config = dict(
    n_layer=15,
    d_model=384,
    n_head=6,
    n_kv_head=6,
    head_dim=64,
    d_mlp=512,
    vocab_size=8192,
    activation='swiglu',
    norm='rmsnorm',
    norm_place='pre',
    norm_eps=1e-05,
    positions='learned+rope',
    rope_base=10000.0,
    rope_fraction=1.0,
    qk_norm=False,
    attn_scale=0.125,
    bias='qkv',
    tie_embeddings=True,
    parallel_block=False,
    init='normal',
    init_std_qkv=0.0211,
    init_std_o=0.00385,
    init_std_up=0.0211,
    init_std_down=0.00333,
    optimizer='soap_variant',
    lr=0.00342,
    beta1=0.95,
    beta2=0.95,
    weight_decay=0.065,
    lr_head=0.00641,
    grad_clip=2.0,
    warmup_steps=200,
    schedule='wsd',
    decay_fraction=0.673,
    decay_shape='linear',
    final_lr_fraction=0.0,
    batch_tokens=131072,
    seq_len=2048,
    doc_mask=True,
    train_tokens=597400000,
    steps=4558,
    dataset='wikipedia_en',
)
Each number is 50 + 10 x the weight over its row's rms, rounded and kept within 0 to 99. Layers, rows and columns count from 0. The size before them is the row's rms in percent of the matrix's.

# q: layer 11 attention query, 384x384, rms 0.0933, rows 0-35, columns 192-287
# k: layer 11 attention key, 384x384, rms 0.0948, rows 0-35, columns 192-287
q0 048:58 47 45 53 49 45 50 85 39 48 59 48 51 53 36 73 37 36 34 42 48 52 56 51 36 57 57 42 48 44 47 62 44 53 52 57 59 42 55 51 38 50 31 53 60 37 53 66 60 40 38 67 45 52 49 60 59 62 61 63 74 42 38 50 59 62 52 51 51 48 53 68 60 49 49 36 45 63 55 54 60 59 58 68 51 29 43 57 36 42 59 66 55 32 54 51
k0 047:35 48 46 49 56 51 51 41 44 67 62 52 39 63 75 36 58 41 56 43 49 38 51 59 55 45 46 62 63 57 58 40 61 48 41 56 29 50 34 59 63 40 69 51 57 53 69 40 45 50 66 53 49 58 62 42 59 48 55 35 31 39 49 56 45 29 43 40 44 43 50 51 52 50 45 54 66 49 52 63 43 56 38 38 26 45 59 54 66 45 50 34 41 51 38 63
q1 047:19 60 47 53 43 53 49 59 73 50 64 64 45 43 61 41 49 52 51 56 33 47 52 36 49 32 53 58 47 43 38 60 40 72 41 47 59 76 54 54 56 59 36 52 30 45 50 41 43 67 48 36 37 47 42 60 58 54 55 26 50 31 29 46 38 62 32 34 39 48 50 24 34 42 63 61 50 61 40 37 25 54 41 36 29 23 53 35 52 50 40 47 44 47 48 38
k1 044:71 60 42 34 56 51 44 67 50 49 50 44 43 39 61 66 59 35 44 53 66 48 67 38 67 55 51 26 54 51 43 57 54 55 44 59 33 51 52 50 40 28 51 39 42 48 45 51 39 50 53 61 51 44 45 63 50 57 57 54 60 60 60 42 40 59 45 67 36 32 50 55 30 50 46 24 51 44 38 46 58 60 44 68 58 47 54 49 46 48 61 48 60 54 47 52
q2 046:47 64 46 49 50 45 57 57 40 41 50 51 56 65 46 41 56 52 41 46 52 45 46 46 50 50 59 58 49 63 45 53 55 55 47 53 50 44 56 51 51 54 58 46 53 54 70 32 41 40 42 41 53 57 40 57 56 37 56 56 59 32 55 48 56 64 43 45 30 65 35 62 39 52 63 42 31 55 35 53 45 45 41 55 63 44 54 36 56 49 36 39 68 66 60 45
k2 043:46 48 54 49 38 36 47 57 54 69 48 57 45 57 48 50 54 47 50 43 53 52 58 42 43 43 33 36 46 57 61 55 59 45 59 66 53 44 34 67 53 50 54 57 46 48 48 44 53 58 62 55 38 48 40 53 28 47 55 34 45 46 54 54 39 71 51 44 61 30 39 54 57 37 59 59 52 50 45 48 52 39 34 57 42 47 26 37 53 44 31 53 38 49 45 55
q3 048:51 38 57 48 51 50 60 41 59 62 58 40 55 46 49 62 73 39 44 41 45 64 63 47 47 50 49 29 56 37 46 50 58 56 49 52 64 58 51 46 53 50 43 43 49 51 58 56 60 41 48 62 37 54 56 58 55 54 34 60 47 43 59 39 58 48 50 55 54 76 52 48 50 38 69 64 48 42 52 43 58 42 74 53 45 37 51 34 66 60 53 43 49 45 59 54
k3 046:40 55 48 52 45 64 55 40 54 57 37 33 44 41 53 54 49 52 56 51 32 39 47 64 48 49 56 71 55 42 52 41 52 49 48 51 51 36 27 36 50 49 72 50 36 48 53 61 59 63 58 58 48 44 73 52 30 52 59 46 55 65 45 46 52 48 44 52 61 38 44 44 46 73 41 33 46 52 41 50 53 47 30 54 62 69 46 64 44 46 52 60 65 39 63 47
q4 047:47 42 61 37 44 55 39 46 62 34 51 58 60 43 51 55 42 39 54 52 38 40 73 46 32 33 45 62 46 62 56 50 34 66 61 53 45 27 37 45 58 40 41 58 40 53 55 51 59 49 53 60 42 44 51 35 42 71 47 47 54 50 28 54 44 32 51 58 54 62 43 39 44 38 58 49 58 53 33 55 27 48 44 44 59 54 56 53 36 39 61 52 63 55 31 46
k4 045:50 59 53 65 39 42 42 70 32 52 41 60 29 60 51 51 47 61 56 47 84 50 32 44 66 54 58 43 44 54 45 35 72 42 41 37 37 54 52 43 70 51 50 61 59 41 55 36 55 50 52 48 33 45 56 54 40 48 47 39 41 52 47 38 48 39 60 44 55 39 55 37 49 55 56 42 53 46 61 62 65 66 46 46 40 40 42 47 46 57 51 69 54 33 59 62
q5 044:49 59 63 55 57 38 35 45 47 41 45 39 44 48 39 50 35 68 75 58 48 73 68 51 42 46 36 58 39 48 42 46 44 58 55 35 51 72 53 34 43 28 51 38 58 36 48 27 43 47 59 61 35 48 57 64 67 32 28 37 37 59 43 63 40 37 44 44 56 56 43 54 46 40 33 51 56 56 39 57 48 52 70 48 49 40 59 50 46 43 37 53 44 38 43 44
k5 043:55 46 55 63 46 56 47 56 50 47 52 64 52 59 46 66 58 50 29 65 48 52 53 47 48 37 62 43 57 74 50 39 54 66 49 40 54 44 52 48 46 53 34 37 40 68 62 49 54 49 59 70 37 46 55 38 61 59 49 22 55 52 49 55 38 47 56 59 54 60 54 56 35 45 52 47 69 46 50 53 50 52 33 46 40 64 62 57 38 67 53 38 46 46 64 62
q6 052:40 57 51 56 65 58 45 61 33 35 67 52 52 47 39 32 61 66 54 53 50 45 48 53 49 52 53 46 34 46 62 47 73 51 60 72 61 56 67 63 60 39 46 53 44 46 51 55 55 34 56 36 45 32 43 37 57 70 55 53 43 46 47 60 73 56 43 37 33 56 63 83 42 50 56 44 30 49 45 50 43 42 49 48 63 28 67 38 43 56 63 41 52 46 52 39
k6 049:48 49 32 40 40 42 55 41 39 61 33 41 53 40 41 52 51 42 41 49 41 49 46 45 61 52 44 42 49 28 23 38 42 25 55 58 63 35 52 57 43 52 48 43 46 49 54 57 55 72 55 64 41 39 47 51 71 38 47 47 38 46 45 57 33 54 40 75 53 33 37 55 54 35 76 57 51 50 56 50 60 43 57 69 46 51 45 68 68 48 44 61 47 50 58 53
q7 049:46 27 34 49 55 55 54 42 50 51 27 51 65 49 51 58 60 58 41 46 50 47 32 69 61 64 51 56 60 55 54 48 55 44 36 40 52 45 44 54 37 47 34 47 55 48 40 57 42 40 57 55 36 56 42 50 53 57 48 48 62 41 52 57 47 35 54 36 57 58 54 50 59 62 38 34 31 44 47 32 56 63 50 68 55 48 40 48 51 43 76 64 34 67 44 60
k7 050:51 69 58 50 45 49 44 68 72 48 56 53 42 32 58 55 49 50 66 37 39 45 74 48 57 36 49 73 54 44 57 59 49 54 43 56 22 42 34 32 52 57 60 64 55 55 69 60 56 43 45 46 65 26 43 52 23 57 38 57 60 48 49 57 58 53 55 48 46 32 51 51 36 42 34 50 57 44 59 67 51 29 35 47 44 54 61 46 49 61 46 52 47 45 52 55
q8 050:50 40 34 47 48 36 36 44 58 47 56 46 40 51 49 41 47 39 39 59 39 50 46 27 86 49 50 43 45 51 34 47 49 65 54 59 58 60 58 63 61 67 43 52 67 39 28 62 45 58 35 63 61 75 66 26 51 54 44 34 25 50 39 42 57 49 48 41 44 43 40 72 55 51 46 35 45 37 57 54 48 34 44 66 54 55 55 47 61 36 45 38 42 55 47 40
k8 047:57 56 70 60 45 42 52 37 67 39 54 56 55 53 37 50 56 56 55 46 49 43 64 70 41 53 54 33 66 39 61 41 48 58 49 43 41 36 56 66 54 45 45 53 39 72 44 68 45 46 54 56 48 46 42 68 36 45 48 53 47 34 48 45 56 62 51 66 50 41 59 39 43 58 28 58 69 45 37 53 47 68 51 66 39 51 54 55 52 42 52 60 48 38 42 60
q9 050:48 31 68 52 50 38 45 53 47 59 51 72 67 63 49 50 44 50 28 65 57 52 63 50 46 46 45 45 62 31 46 45 51 64 58 47 43 48 39 55 42 49 59 45 36 43 54 28 48 57 50 59 69 66 56 53 52 54 42 53 66 51 42 63 65 32 53 44 64 53 62 41 43 38 47 72 47 36 53 42 55 57 41 54 38 46 49 40 49 51 50 39 41 45 53 59
k9 049:38 48 43 48 69 57 62 48 51 69 30 23 35 37 66 47 47 57 68 46 54 47 54 56 48 43 64 62 53 74 53 66 47 48 42 46 51 41 55 51 41 39 59 48 34 43 56 55 56 68 47 62 55 29 50 37 33 50 50 46 52 48 46 54 50 73 56 48 50 55 48 56 46 53 36 33 43 61 54 60 60 50 62 53 56 71 45 36 49 45 54 49 52 50 40 30
q10 048:62 72 41 55 64 46 47 44 57 55 38 46 50 46 49 61 60 47 50 50 55 47 42 57 66 57 61 29 49 49 37 47 67 50 51 44 46 40 70 40 50 60 44 40 46 38 46 47 48 35 45 49 49 66 43 47 49 40 55 28 48 52 53 37 63 56 45 41 45 43 59 61 40 51 38 59 42 40 60 46 32 29 40 43 28 54 62 52 45 50 42 40 44 71 44 35
k10 047:43 23 41 43 42 64 61 54 49 56 58 60 47 60 50 48 35 56 50 45 52 54 43 59 48 43 41 42 53 49 59 47 42 56 46 66 49 56 40 46 33 40 57 45 48 49 61 31 43 48 56 30 22 41 41 38 44 60 49 57 72 44 35 51 46 46 71 60 50 63 59 33 63 59 68 57 58 44 55 60 66 61 45 55 74 45 45 55 42 54 62 57 47 52 51 44
q11 053:54 57 41 41 50 53 56 52 54 37 49 52 51 58 63 59 50 62 51 41 41 44 48 37 64 47 57 56 48 44 64 47 42 46 71 49 48 46 42 48 49 50 34 51 23 60 45 57 33 46 42 47 62 57 49 55 40 41 53 48 64 58 34 48 50 38 31 62 70 55 56 44 39 46 37 42 67 55 53 41 64 57 41 59 52 65 56 66 71 48 45 28 61 39 39 55
k11 048:41 49 66 59 51 36 45 51 59 46 46 59 57 43 49 58 49 44 62 50 65 66 46 59 58 60 45 54 51 47 33 62 59 64 38 50 60 55 40 51 42 43 48 47 36 40 55 53 66 42 67 37 53 49 50 44 43 58 51 47 22 54 56 45 55 60 48 49 46 48 38 49 66 54 40 59 39 48 43 59 55 66 49 54 66 52 40 57 37 46 46 59 50 38 54 47
q12 046:54 41 40 60 44 30 53 53 45 45 43 56 52 51 43 52 43 44 64 60 56 53 57 36 40 37 62 36 28 47 40 71 43 45 51 42 46 42 50 46 48 47 64 33 67 37 59 44 38 46 57 31 50 40 50 45 61 65 50 51 47 51 59 52 59 45 18 61 55 54 56 38 57 30 77 41 40 58 60 53 46 63 62 47 65 51 50 52 48 47 58 57 58 38 24 44
k12 046:52 52 53 39 59 57 63 51 47 54 46 61 39 52 37 61 71 52 46 53 33 57 67 47 51 67 62 41 63 57 47 33 63 49 56 48 44 55 49 35 63 34 46 61 39 49 64 64 50 53 57 51 41 45 40 74 58 60 38 48 54 45 42 49 41 65 52 39 41 70 53 55 53 46 40 43 43 43 57 59 55 53 48 54 34 32 16 45 54 60 51 58 47 51 49 53
q13 051:43 62 46 42 50 67 53 54 48 47 55 57 44 43 35 39 54 55 45 45 49 59 31 36 50 42 59 58 36 22 46 46 49 29 45 59 52 59 47 44 57 60 46 58 54 52 50 49 57 58 41 44 35 40 67 71 65 58 35 49 51 52 47 47 53 45 49 49 41 58 40 51 53 52 68 28 53 42 51 58 42 65 64 56 66 30 38 36 45 52 44 48 51 34 46 63
k13 047:57 35 69 55 59 50 49 67 35 44 45 40 49 46 52 50 81 48 51 46 48 53 46 61 52 49 37 60 55 65 53 49 46 64 43 43 46 45 68 61 48 37 56 59 53 53 47 37 49 40 52 46 47 40 55 49 41 40 52 60 50 31 39 50 64 31 53 60 38 42 50 45 48 29 31 54 47 50 69 53 50 47 32 52 40 28 68 46 58 61 36 52 57 46 36 42
q14 050:60 58 51 49 45 47 38 55 56 55 54 59 67 39 60 65 51 61 41 69 45 37 57 45 47 49 35 55 62 41 48 62 51 71 66 45 33 40 53 68 37 64 64 49 43 55 61 29 44 77 59 41 54 51 50 50 44 44 34 47 61 83 52 52 58 48 52 48 51 38 68 49 36 51 47 50 38 45 36 44 50 39 57 51 29 46 53 46 42 39 38 73 49 55 46 69
k14 052:53 32 59 33 40 51 51 50 51 53 61 77 50 44 54 51 46 61 65 49 40 70 61 66 69 29 66 57 46 34 52 47 65 49 54 52 63 50 52 40 45 35 37 50 44 60 48 49 41 53 46 45 57 54 44 59 36 40 50 36 48 55 44 45 27 51 53 68 41 80 59 37 51 30 59 33 64 45 65 44 34 48 68 53 50 48 53 58 49 57 51 38 42 49 61 50
q15 053:40 52 48 41 52 52 44 53 40 60 55 43 45 44 48 42 35 53 47 53 33 47 40 65 52 45 61 51 42 42 48 50 51 51 58 48 60 52 54 52 39 70 56 46 41 47 66 46 59 51 36 39 33 40 38 64 51 60 60 39 48 25 67 64 52 56 33 45 64 62 24 49 46 57 55 42 47 41 52 51 46 35 28 56 55 53 69 73 59 55 53 50 47 47 40 70
k15 050:50 47 47 59 47 48 65 56 53 54 35 49 47 72 51 60 44 47 47 65 48 39 52 35 56 47 53 52 47 66 61 34 46 54 69 41 45 84 50 31 41 46 54 61 64 44 56 58 52 60 41 31 61 44 52 44 27 48 57 58 84 53 40 47 54 48 57 46 47 33 81 45 48 61 32 61 58 68 39 41 59 60 58 47 52 39 53 55 56 59 57 51 52 55 49 34
q16 053:58 53 50 63 46 52 66 49 57 52 47 42 58 53 38 62 56 64 40 49 44 44 47 72 61 42 34 56 47 73 65 61 47 59 41 40 46 40 60 41 37 54 51 75 45 46 49 74 46 57 53 49 58 62 52 70 45 39 54 64 44 30 47 44 40 55 73 53 46 48 55 51 56 75 62 72 53 34 64 42 40 53 51 35 36 46 43 49 55 53 51 38 54 60 49 35
k16 051:77 41 62 54 56 43 46 43 58 58 59 47 47 51 71 38 55 51 65 58 60 47 49 47 43 59 53 41 64 41 50 50 63 42 58 63 55 61 67 46 50 38 41 41 42 60 46 41 47 29 55 39 38 45 60 29 61 52 67 39 49 42 52 47 46 54 49 47 54 58 50 47 58 29 40 24 60 62 53 45 45 54 58 60 56 42 61 65 46 58 45 48 53 42 54 51
q17 050:61 52 21 50 57 58 54 67 56 36 45 56 59 52 66 46 41 74 57 54 54 39 65 50 50 43 42 54 59 37 48 28 43 48 47 55 38 47 44 57 62 50 49 54 58 41 59 43 50 54 56 50 58 55 42 61 76 38 40 41 57 70 49 45 41 47 42 67 48 57 47 27 65 54 55 46 51 52 50 50 57 46 55 41 50 51 45 52 57 42 39 33 48 48 37 62
k17 048:43 55 68 46 56 54 45 32 53 43 51 51 57 55 47 40 54 48 43 53 65 57 44 52 53 53 30 73 52 57 65 48 42 50 58 52 51 42 52 37 51 40 51 43 37 63 26 63 37 42 61 43 52 46 70 61 39 51 62 35 74 40 55 61 53 41 44 54 62 46 34 58 53 50 32 66 52 48 62 66 34 64 51 52 63 52 48 67 56 55 43 40 65 44 59 52
q18 053:38 41 52 45 52 78 43 51 62 38 45 51 46 55 34 46 36 53 64 62 39 59 53 57 57 56 57 37 44 51 62 62 49 65 57 66 68 54 44 52 59 65 37 32 67 62 49 63 49 55 55 49 39 41 31 42 49 56 53 46 41 45 52 61 59 55 46 53 60 56 46 67 38 45 49 29 53 40 55 45 55 50 49 69 55 41 55 49 59 44 59 48 46 55 69 62
k18 051:38 62 37 57 57 44 48 48 24 43 46 38 49 46 49 43 55 48 57 41 47 40 47 58 47 66 44 61 52 56 42 50 52 31 44 45 31 28 57 31 40 51 37 54 47 54 56 43 77 58 46 50 52 47 59 49 55 44 44 55 62 53 45 47 45 40 56 46 45 48 46 46 68 52 45 55 49 44 23 49 49 57 52 51 28 57 32 58 60 44 47 38 60 59 40 44
q19 052:59 39 42 49 60 48 46 42 61 59 55 54 40 17 45 56 55 43 50 58 56 55 57 54 64 53 58 40 32 34 56 39 54 45 51 42 48 51 49 55 51 67 33 60 47 59 36 66 46 75 44 65 76 51 36 55 22 43 49 72 54 45 40 57 54 42 46 39 62 63 49 70 56 46 40 28 52 48 35 61 50 37 46 66 52 45 51 50 70 39 60 56 42 51 53 50
k19 049:47 55 60 52 56 51 70 59 72 62 54 60 46 75 48 63 48 55 61 47 46 48 51 36 48 45 67 57 38 53 51 46 34 39 50 63 52 54 49 49 61 51 57 53 41 30 45 27 29 53 45 50 51 40 58 43 63 48 44 50 22 37 35 32 45 51 46 49 50 52 59 38 54 56 62 41 61 44 62 45 57 57 55 47 56 53 38 44 40 58 43 58 55 50 47 45
q20 055:50 49 64 61 39 59 49 44 48 42 45 52 31 62 39 72 38 43 47 43 62 38 63 46 38 27 50 66 55 47 57 49 58 78 63 66 61 47 63 60 45 59 59 56 53 51 64 30 58 37 63 61 45 39 57 38 58 35 62 30 70 44 51 54 46 43 43 50 34 64 71 41 46 60 47 50 61 53 57 47 43 67 53 55 45 53 46 56 50 66 32 58 52 49 56 46
k20 055:47 38 38 62 53 41 56 54 47 47 41 47 46 51 58 32 49 49 44 54 42 54 34 45 50 54 56 70 52 42 34 70 50 51 60 45 48 54 32 57 43 49 50 79 57 26 41 54 47 43 38 45 57 51 27 51 49 38 50 64 40 57 41 47 58 57 48 49 60 68 60 55 53 46 48 67 34 58 42 26 50 53 52 55 58 36 60 48 48 27 55 45 48 56 41 41
q21 055:50 59 66 57 52 44 43 58 48 41 47 51 50 40 47 72 48 36 61 54 54 67 50 49 60 65 39 49 42 31 36 42 53 38 43 70 69 65 75 54 41 44 47 49 43 62 39 56 36 38 42 19 55 46 50 50 58 54 24 46 51 43 56 66 53 46 42 41 52 49 53 57 46 49 52 50 50 57 50 58 25 40 45 67 59 56 55 47 47 49 18 50 43 21 56 50
k21 052:32 45 41 51 50 42 49 71 49 63 42 44 52 65 50 48 49 54 62 38 48 42 37 56 39 47 43 60 51 55 66 58 54 37 58 48 44 53 38 74 60 42 54 46 61 35 58 33 49 60 48 53 50 53 49 43 72 66 59 61 44 42 44 29 46 47 46 42 54 47 47 48 42 36 69 60 48 51 65 43 61 55 57 46 54 43 28 56 69 56 59 62 49 59 45 60
q22 052:37 44 59 50 45 33 47 57 52 44 48 44 61 45 54 37 51 50 52 43 44 59 42 66 73 48 35 31 71 53 58 49 45 52 52 52 64 42 37 45 39 45 46 38 53 46 58 54 48 28 42 41 45 56 52 64 58 40 54 51 52 27 45 38 41 53 28 51 58 50 47 46 58 64 34 46 30 46 44 36 58 57 51 71 56 37 56 61 45 32 48 54 33 58 63 57
k22 054:45 60 56 43 60 63 47 38 49 66 57 51 42 51 53 38 59 41 44 46 39 64 47 55 53 62 41 70 43 67 55 38 64 47 53 55 47 55 59 52 53 51 53 64 59 57 46 53 60 51 44 34 37 44 28 50 50 32 45 53 34 45 62 69 61 55 58 41 41 62 48 50 48 34 50 48 46 58 46 65 59 39 48 34 46 47 41 41 54 57 50 50 60 49 44 37
q23 055:70 36 35 38 58 53 65 46 49 38 53 43 50 66 45 55 48 41 49 48 54 51 60 63 46 61 46 60 51 62 63 56 49 53 53 48 38 39 39 50 61 51 61 38 47 32 41 36 39 54 36 68 67 51 66 56 49 47 48 62 63 56 55 47 41 40 63 48 32 53 62 54 44 55 48 36 53 51 51 51 55 49 66 44 27 43 41 61 47 47 53 37 45 54 40 39
k23 052:35 55 36 49 42 45 44 59 47 39 59 52 48 32 40 62 47 49 49 63 53 48 50 48 58 50 65 55 51 53 40 53 45 43 46 42 54 61 46 31 52 59 49 45 42 67 32 55 46 54 55 53 56 41 54 62 56 63 62 53 34 56 48 48 46 57 39 50 64 57 62 53 52 37 52 52 46 61 62 57 41 38 55 63 58 52 63 46 55 41 42 54 56 60 68 49
q24 053:44 64 49 67 35 48 54 54 50 60 55 37 59 54 39 52 56 63 39 60 57 51 39 59 63 54 41 30 49 46 49 62 50 46 48 39 47 54 48 69 36 54 63 64 54 52 36 43 52 53 44 42 57 49 32 42 53 55 55 65 48 47 66 54 50 35 38 53 59 47 38 46 55 52 49 61 54 55 62 58 46 34 38 53 45 49 38 41 49 62 56 55 57 48 54 42
k24 055:33 25 67 47 53 56 59 60 51 43 50 52 46 40 38 42 61 33 75 52 46 50 61 50 54 56 63 55 44 68 56 52 58 52 59 77 50 40 61 54 62 62 38 49 43 44 51 56 59 50 47 54 51 40 55 47 39 40 51 22 39 56 22 47 53 54 41 40 37 45 51 47 47 35 61 41 59 44 45 49 35 31 44 56 63 40 47 41 52 44 39 49 49 34 45 40
q25 058:67 61 68 43 51 41 52 40 58 42 62 44 46 45 58 59 45 47 66 40 48 53 61 49 53 50 54 42 33 42 58 63 51 53 44 55 31 48 37 41 63 56 64 63 41 36 28 56 52 48 29 43 55 61 49 47 56 40 63 63 64 64 50 52 56 47 67 50 44 42 44 44 46 41 58 59 70 52 49 64 60 40 64 45 44 41 42 61 58 43 51 40 80 63 59 38
k25 054:48 41 60 56 56 51 49 52 56 71 52 55 59 51 56 53 60 43 58 51 47 51 47 56 50 52 67 57 62 39 35 42 51 57 61 50 66 50 56 52 42 29 58 47 40 65 36 44 50 55 59 53 64 37 54 35 41 70 39 38 66 48 64 56 51 51 45 38 58 53 54 27 43 69 39 61 59 36 76 55 57 44 44 52 43 49 55 59 46 57 49 58 33 24 34 48
q26 057:71 62 40 47 51 56 50 66 60 55 39 48 22 60 50 59 41 60 41 49 57 54 63 56 49 46 50 49 36 66 39 59 65 43 45 53 45 48 42 57 57 55 51 64 65 63 39 38 50 59 58 42 33 44 42 46 56 46 59 35 29 42 70 44 38 48 43 52 40 63 47 38 49 49 51 37 38 58 56 45 42 59 60 53 47 53 60 65 43 60 42 41 58 55 56 34
k26 053:31 46 48 67 53 45 53 27 55 63 66 59 50 53 56 55 23 53 31 55 54 25 50 47 38 31 58 58 57 48 46 57 53 54 47 35 53 55 51 52 56 64 59 41 46 47 54 34 43 55 58 45 68 55 67 61 54 56 59 55 44 61 50 48 55 44 59 52 41 49 63 41 56 37 56 61 49 53 53 58 33 68 34 52 62 38 57 35 70 50 44 53 51 53 53 52
q27 056:67 41 57 19 32 43 53 66 46 67 48 30 47 53 48 38 54 50 51 43 46 58 50 49 51 50 43 46 47 54 38 44 66 24 54 49 58 69 74 57 48 50 45 69 43 39 53 53 59 48 31 51 70 49 38 49 42 40 48 65 65 62 40 32 56 65 63 32 40 47 34 40 51 71 51 61 59 45 53 55 47 46 56 35 38 63 63 46 59 50 48 52 57 61 67 53
k27 055:26 58 65 57 54 62 53 54 42 53 39 52 46 49 41 55 42 27 55 46 59 54 35 56 38 67 44 56 51 47 44 77 42 67 35 60 32 44 39 34 44 23 38 54 48 47 57 42 43 34 58 45 35 38 61 52 49 69 50 45 55 58 64 48 53 44 55 64 62 73 53 53 47 42 49 60 34 57 67 61 49 75 60 59 46 50 58 61 55 52 56 45 54 43 30 51
q28 061:58 72 54 51 46 38 46 24 51 50 59 35 53 44 50 51 37 53 45 39 62 40 48 41 56 52 54 61 68 45 64 44 52 44 44 42 52 43 50 45 44 47 72 72 48 37 36 51 50 57 43 57 53 59 44 40 35 42 58 75 59 40 55 46 60 76 64 51 43 46 52 50 46 49 50 47 60 47 48 48 59 43 51 43 49 47 36 58 49 43 41 55 43 40 66 59
k28 060:61 29 52 47 51 38 55 58 67 37 44 52 44 24 42 52 61 48 52 54 48 37 43 49 16 60 54 55 46 51 47 49 50 61 52 56 63 33 66 52 74 49 56 45 58 63 51 48 40 49 52 48 49 49 68 72 48 54 40 28 59 60 34 43 42 42 48 62 63 49 50 50 45 59 32 44 60 65 50 48 51 60 51 49 54 48 44 52 33 49 46 51 40 40 41 59
q29 064:47 42 57 59 57 62 37 38 48 40 55 39 57 47 59 36 38 41 44 37 50 50 45 61 50 38 52 52 47 55 41 58 48 44 46 45 46 54 28 48 35 55 48 29 54 49 81 47 50 57 70 44 42 49 62 47 52 38 40 46 46 42 43 55 67 61 50 47 52 64 36 46 59 37 40 41 41 39 43 45 49 55 45 47 61 56 47 54 74 50 50 42 45 55 53 65
k29 056:72 50 46 57 47 40 28 45 53 59 41 49 46 50 65 53 40 58 56 43 47 39 26 47 51 62 55 64 54 54 49 48 45 52 59 51 47 56 31 62 64 56 48 46 45 53 63 55 54 60 43 37 59 49 40 55 46 57 57 54 63 49 27 53 34 61 46 63 48 60 55 49 46 37 56 45 54 33 63 52 60 49 60 58 54 48 36 32 41 51 46 56 64 64 34 49
q30 065:60 41 44 67 43 37 56 40 54 53 51 49 44 38 47 31 66 46 59 46 37 43 68 41 38 48 57 43 51 49 58 55 45 54 48 61 52 40 54 36 55 51 39 54 40 50 49 49 53 50 51 55 55 59 52 61 63 52 74 49 51 40 53 65 62 50 61 45 53 43 62 63 48 45 69 34 57 66 41 78 56 48 71 39 42 60 35 61 52 44 61 50 50 53 37 48
k30 059:50 57 54 42 50 61 66 46 51 58 68 48 49 51 55 80 75 57 69 63 50 36 57 49 52 57 48 56 42 59 52 52 55 36 48 56 35 42 58 73 32 40 60 62 44 53 47 41 36 59 56 60 57 51 69 66 52 47 51 62 54 53 55 59 51 53 49 49 60 49 63 37 41 41 38 36 51 49 51 52 61 50 35 42 48 41 62 69 46 40 56 55 47 65 52 61
q31 069:60 60 62 65 43 53 32 37 48 48 25 46 52 44 45 39 58 50 59 51 51 58 45 44 56 54 61 57 58 54 53 45 70 45 70 50 57 64 49 43 51 47 51 42 48 49 63 50 33 57 58 52 35 48 54 40 51 50 44 43 27 43 38 59 51 44 53 58 68 52 39 59 57 48 51 40 38 54 40 50 61 58 50 64 59 58 50 52 69 57 46 52 39 30 42 52
k31 064:59 31 43 54 54 48 46 45 59 43 64 47 49 51 51 40 61 53 61 47 73 44 57 46 69 42 61 48 50 52 47 78 55 55 38 37 74 45 58 43 45 60 50 53 45 51 58 51 76 63 29 38 69 59 53 57 65 46 58 52 42 53 50 54 61 52 50 52 62 56 74 58 49 52 57 49 54 63 38 46 47 44 46 46 43 50 40 41 59 49 59 55 38 71 53 62
q32 072:41 50 60 32 54 55 72 58 41 69 67 51 46 33 36 47 53 57 41 66 40 45 56 46 42 46 51 58 53 48 40 54 46 67 59 44 50 35 60 47 71 37 47 48 48 38 31 41 38 38 51 60 45 48 32 59 53 50 71 54 57 46 70 44 54 39 32 45 41 48 60 54 51 48 46 49 71 73 59 70 46 41 48 52 47 28 47 46 54 44 52 56 52 62 45 44
k32 058:52 37 49 63 49 51 57 37 39 51 37 43 49 61 43 63 47 62 63 57 46 39 60 47 78 39 62 40 48 55 72 43 50 59 46 64 50 53 51 69 66 41 66 53 58 56 62 38 51 63 56 58 40 46 39 48 52 36 42 44 31 53 41 44 54 47 51 40 53 40 49 68 39 30 46 46 52 58 52 50 43 54 49 68 37 64 49 46 46 49 43 48 70 40 73 49
q33 063:52 36 68 45 38 42 44 52 40 58 38 43 38 41 50 35 52 48 52 49 52 54 54 48 45 55 54 61 64 43 60 51 64 44 48 58 39 64 54 33 59 32 65 58 45 48 40 61 52 56 40 61 60 47 65 50 33 47 76 48 52 62 43 39 46 57 53 50 52 47 44 48 49 47 54 52 59 50 54 71 37 35 72 54 39 56 53 40 59 42 65 57 52 46 43 55
k33 063:48 47 64 50 56 40 64 34 59 56 60 47 46 35 44 59 40 57 65 70 50 48 51 54 14 51 48 59 56 55 64 47 58 52 43 51 42 53 58 44 48 29 41 43 50 32 44 39 45 45 55 47 48 57 51 39 60 60 41 50 67 44 57 44 58 51 52 33 63 40 45 51 49 49 43 42 63 54 55 57 43 53 38 54 42 55 45 57 52 39 55 47 41 63 47 59
q34 073:56 50 34 80 54 37 30 48 47 42 52 49 55 74 69 53 41 31 59 43 62 63 56 50 51 49 46 49 53 51 50 56 47 46 41 43 54 58 43 55 30 57 39 54 49 48 68 49 52 66 60 64 52 58 49 61 42 49 46 43 48 43 47 43 56 61 67 61 64 59 72 49 51 63 57 46 37 51 49 33 62 56 66 61 54 70 60 61 48 58 51 41 42 28 42 45
k34 066:64 57 77 61 47 39 55 46 44 40 57 54 37 48 54 43 17 62 74 42 53 41 58 66 43 53 40 59 52 52 41 55 54 33 41 45 32 52 51 38 61 48 34 38 54 45 44 44 37 42 43 48 57 53 72 33 47 48 51 56 72 69 47 50 59 50 49 61 62 52 39 39 58 48 40 42 43 58 43 54 45 54 65 58 49 55 35 32 47 43 43 25 56 49 44 60
q35 070:53 64 43 49 76 45 41 51 42 53 46 70 45 51 50 49 54 60 38 53 44 47 48 51 49 68 44 48 41 45 45 33 38 58 66 42 63 42 57 58 47 55 58 58 44 38 40 62 54 38 50 46 51 46 59 60 43 57 47 36 50 53 69 41 43 44 44 38 49 64 46 55 67 53 53 57 55 56 48 49 51 50 52 50 78 43 55 49 59 46 43 46 50 49 56 46
k35 069:37 50 31 63 52 43 40 68 54 56 44 42 35 59 45 40 56 42 48 25 55 83 51 48 56 52 60 47 56 51 32 54 36 42 61 61 41 41 51 58 43 51 51 57 45 49 62 51 47 46 38 45 30 46 48 50 63 52 40 68 53 41 41 58 43 48 42 68 56 39 39 47 68 44 48 55 50 42 47 46 59 47 51 47 52 59 29 43 42 59 48 51 42 36 26 50